Part of a small language model's weights: 15 layers.
Each number is 128 + 24 x the weight over its row's rms, rounded and kept within 0 to 255. Layers, rows and columns count from 0. Numbers have three digits each. The size before them is the row's rms in percent of the matrix's.

# layer 3 attention output, 64x64, rms 0.133, rows 0-63, columns 0-63
116:136126122181132085159119100111140144171146123108139128107148124105166128187136182144124106092114140107123110126157157148103151104162127134141175136144087101118103123156148166132110121141108133
104:131140126137138135133113075114129147151109138110087064132154145102120085138117142155100116126102094123140130103176082130164143133152132192143139144125100117155134131125117156124077112114129104
119:159132150137105100119115109115096104150143152164133128147081135125123104128134177116094124150131140107109128122133119101123095102126133136198156100181099150163077130140147109124106164126151113
087:142117101122133150124090106155130134148105125139157155132106109167139130147100128106126138120142120138109125140104167150118187136083101102070110136109138092063100129094140157124143093140098125
076:088096138112115130140176153127105130089097136131129147145137127139097142091167093126128129109128142152161081127097139167164115101094107107088126102118156130151159125158107092149154132168133138
102:138153120089126154142138107125116125149086113151175110116123145108068148077149116146123127147106137163154128146105139136137109139060140084124120124090127094163139122132112157139134117122080131
105:150120148171088173127121170155126108081169134141135138143115098123107121130089111106134141154116135126106120148141117102103136152123125097115082140150151100111161120096135102129140112140168193
091:129126129153104173114132165126144123116183128134084097108118134123124138130193141144141144149091098143122137132107121113125112143146148125182111096164131105156157157148134132164136165171136164
078:136103142150098146138087120142126125140171136119082166165116079160131089126155178103135156114165138119144135099146152124111123153158091134146110101155115091103119114116137135095102127167125133
077:155124132140112164122122170136152108098140154102098106156141128123113151122130088117135142143099086100129132143129109105120131157165119170122094121170137132121180126090141104158096130162152188
149:125113150158096155119149162171161121092142121090098152131158106125109144133150127140129113107120155161128116127112140136151178174108128078123096134126116097142188125104128105127150079130130155
120:089122120114169099165152127098094108135129104124124127115164156096113150091113106140113121129138139132187132160108135107176113151137127147104122118117131168176144133081112121137075120105154142
125:122132128103115159140097132147086125125124135149159162134155113112077143098150083106131170100144138118153110159108162087103088145122124136113095103138133109142155127109153146150085146147141179
117:150116118163140153095115159133129164122159102095127100129150132133179150165106111159163100152105101130133168164128116087122173163150153137110095155119132107123137106118124129136128106096164158
093:128120118124113113178125145051160116179152110116156128159111137152174138148129165121108139083151135105118122124124150132102145155140114122170146135142125168125108101112132147138109118169091109
090:086125113107166134144134129137102131113097134150158127125149152145104167095146101115158155100139108181129113141096152154137121141071119085097106100111161138132176151115107153143133139120093142
082:130144112073151126101117127142087149139091139158133147099108114139067128089158098127128111144132145118129130133116136138141097097094108141126143098088111162203112123161139126136150150130122102
081:142138160191103111125118108165130094102150104171083144122096109100127096161115160117093111137126125145124124105158103116117164111146137120122120138184112075097113139116132106128138129122154156
109:111156143160126145133122129105134103068116135182156134120125159092096136134077085097107132106120124154110091132121094145108132136107134121111104148164179102131173155097119117136143124114127151
063:156135134136121121164144089110145136133148121121152112106131137111116095129115140166104177149094126141116173084161103136131126142138153075145124203120131077099124133129117105088115115141117145
089:117111143092117128109126189110091092086143125157104148156116111173123135081143111109121126119128116148184110140100120094147105130148135134141115114142126139200154128126135111149129166125146104
062:093147137066139152141133111156117129159113138120132146094138091105120120088104136158130117144108139180137145099102128129151110124130104175158131114058115147126114127119099141088144130103118087
116:144132121114141125105129080154098136138102137130120105096133127094081133109096095140108081128102137122160135128131130136146106094147125181095129151119079075166105146148149129152097107096144117
076:119138114125141074151151104095124188156119135087127134123159152147175116100118183139142121086140129129161127134151122185134100100150135110129152102102144172113109135141138111147127134130129101
085:155110127073105138114137074121141131165100130133120112115107142127097126083188158139121171125101138127106125114110150113140090146100137132200138084120132166148108116123134134129131143139111117
083:095123124150104097140125117155159095103148147121105125127128129136139080145142129095141125100144146140158086123127111108106149161189142165147110098181139107126150150087113149146071137124137141
119:167120156163096181112104126121127123094150111155139127130084096124116100131074104142123128159094121149114143127166094109111116126121127113124087178159133080116114092143142116127141101130131158
075:123094162121138137129116164104141147078144126132129155145097134138119122116154101142148187147119114152125146130136097119154126138134129105133093157116201173089159094143144102115151131153151153
102:109123126058153115126138109152094152155070140117135128119143134158121116086188107136155154080121130139181111117108135121129116142120146158117122093127126156155137134124114141141091151123137089
102:117138147134117135143130134118078093102150093188113129127135128105114116088097118104089124125145170133167092147118134089127084109135130122136113077115134138183130150110114156132130173116132151
096:143120140150128116148133125127148111172135110090094153115120127102135146158140181158102100139119093110113177118139159123155166132114131130128163137157082124133127111129174072133133075156144127
128:104122154147139095143141140123107113124100140120167144139113114116150144177084083113111086106147141133115094130140134141136159089139115154074168160134101142098109133163124134137073099109123111
083:173096141189113125110107097109126114133139138123123153144120125102164130150061158085087087131130119098124129136137148124127151118125104099114146168134105085128087135115150096140142097125127129
100:095109141156131121155121107167088119128085135108145137126164122101118137117095133125127120078114120151105081129142140149136127119087125142076140048120127167121169129099131144141113106117129142
091:120109126100167087105146118155140156157109160112155088136109150148171128136151089135151130143122137106103118141126144107131158159135134163123131128106140209096107142108113158143095142104149104
148:119130149117105139122129134134094114108136090126079152131147092125082103076136162133114126128140147155164125109131123142146063107137120108136136067109099098180145128142109126108159156133123117
146:102152142134112100153145128160130105111142124144110131124145118110106090136157106126114128115124158140180090120125108114131169174178137159108101117154139105156161141063121110138088122110167148
077:112106115141141160149133105076128144154127130157149139115127123143104149115138130153140192062107106142135111134121167134117100172115111140148088134150162095118168127095148150155124126157103150
075:138135122061111117131147121131091126178109141126190107119126130139124123133129089137139145143125156106133128113105142079106115142136162175132129153142109125117089133131125129125044136115157120
076:147159110122134086133166129138142111150129146125147081100125150093138154164127117133123093170113119104133151121131126119123161099172149163112160174138091105128085144152131125150072119107107107
081:112087123158152182119112165131131087084171151112057144139116095142134121128093153113139123163151104127112134138146119100129095120142122140129142103131104094145134133134113150085176139127132115
077:184110124094086131096134105126152151129100128113146148125084146132139109127118164135121119169123128127121165116105121155144143112094158097142151182129108113108076123163146082122128100149125094
118:165116115090132131073126104150101158109073121150116116112121178137117150093139107116134118143123119116121151138103141119148109081065147101128148094108118139154110129178135121151158148126133102
096:112132114108191110138133160090126175153161106083129143114168142155172141107135160119164162120131118108137153153147152120097087128166125113122156135086140140125134130152102135111145150142127098
073:135166124115149125120160135125150120146147125118115126081144183080118165086154145118125144121101120123131148101130137104124080139160171107159150112104140158167189156119124108139155132136123105
112:162143124137126138106120121141081182139137151106146098121161114121131126107076094128153116114100125110165120153158124131100108118154143154072080152135135123129128131117147132167092123100177152
099:177156106104109149096108095132171128139114170139085118131133145126114122081116137095116124136133148102157125156112134120125123179122129122148099119101148121146134142054152143145182117107126119
117:122123120142119158123086151133091141119139141120065155144163109108125139091112145132125096118139111122165125161124133135159111110137115163131116068103122173185155116115176120150149138145153139
102:142118121140137096106147144172136149142143131072087110147127167129162146119156140151149085126129119129162166143112130098159171165140157125150107097123121190127133125094121118139117118092157115
125:092109149163113123172135121112137093127138128146153158124137121105138125147131124112090164088145155140125080144139146099123154183140124150127119142152140138114169126066149142163087101146142158
111:127133117067157133115154117105164136158095170116139135123121151140176173124124121119114119142131112117116138118095152131151162122108122129152172161080115165113088149140114138133129121143094069
069:137131117112111136126104090138095154117081104157118125138132138136071102100146119130139176127137073127113150087159104137139083077118147132123117103144132123099120120160139095112107154167117157
073:179106136181089111127119127169129132133165108107074106146127115123171108147135175146117088151131121100140161145150136115141178125133140109124112091140097143115110121115163113128153122132153158
148:126124120116127158150117119110129099120129133163149131115129127116099141129102072136116138129106110140151128148115123101136155175134134171121081195155141102129141121075157115142069090124141162
068:139115106137094133088118157173120153072136104132123146125149122152114142125140092135150119089141120115133139163114148113090109090138150119114093126158126082091116124172162123160173144121148160
115:074120128153108124163125138123090114113147106172168134127140105130119126127115076115121158109162154141138088157130152123111109128148112140097081115136162127112146125110141146155103161135133198
094:149127114119155104142121129115112131178130114144177166090115162104149189141169143123137156112138132101120154140102195096087132137103143096146142098125130150120122116137163130132128146155105137
126:123121130112132093095129127192171135108101139102097125137132145118166145140164102117131097160146147130111128146114132109171192138124132128110133119075140186089107124115124132125154112098135120
052:163100116134070141110132081188155134137099133114082136128144119130128137127139165125121109114095137128129094140100176168145160112105108100110128111116133124115119149110162124164162108146132170
078:128094119114103103111144127149128115105135103078080150136123102163111099114133152110128145143195155115141116094132140165142111112163129122078170098128092092113121116130113155109112135164137107
079:076129153113161123159152124142122140117106167111185170115114115111084140118165115145176169113108141162098104130119135145111073124112114118102133119135161117095151124164106113127124123133128154
125:131124134164125145138122140099173147098180139100118153141111121119125120125063128118147161149152119120102142125154118146111074131165124101120116171135172113063123122117129109101132116144138163
079:132141136137155147139136142140154130125122123111173117101144129108143143180130101144146149134069098139090126127142125088095185155098151094104128183131123115092158126130101119123132085135119162
109:150127106097154157107135126092090177128124135155140095125143164135109158083138089128143167149138109098138162147150120119126079098124130116146099136099162156135125129157133144145133189147137149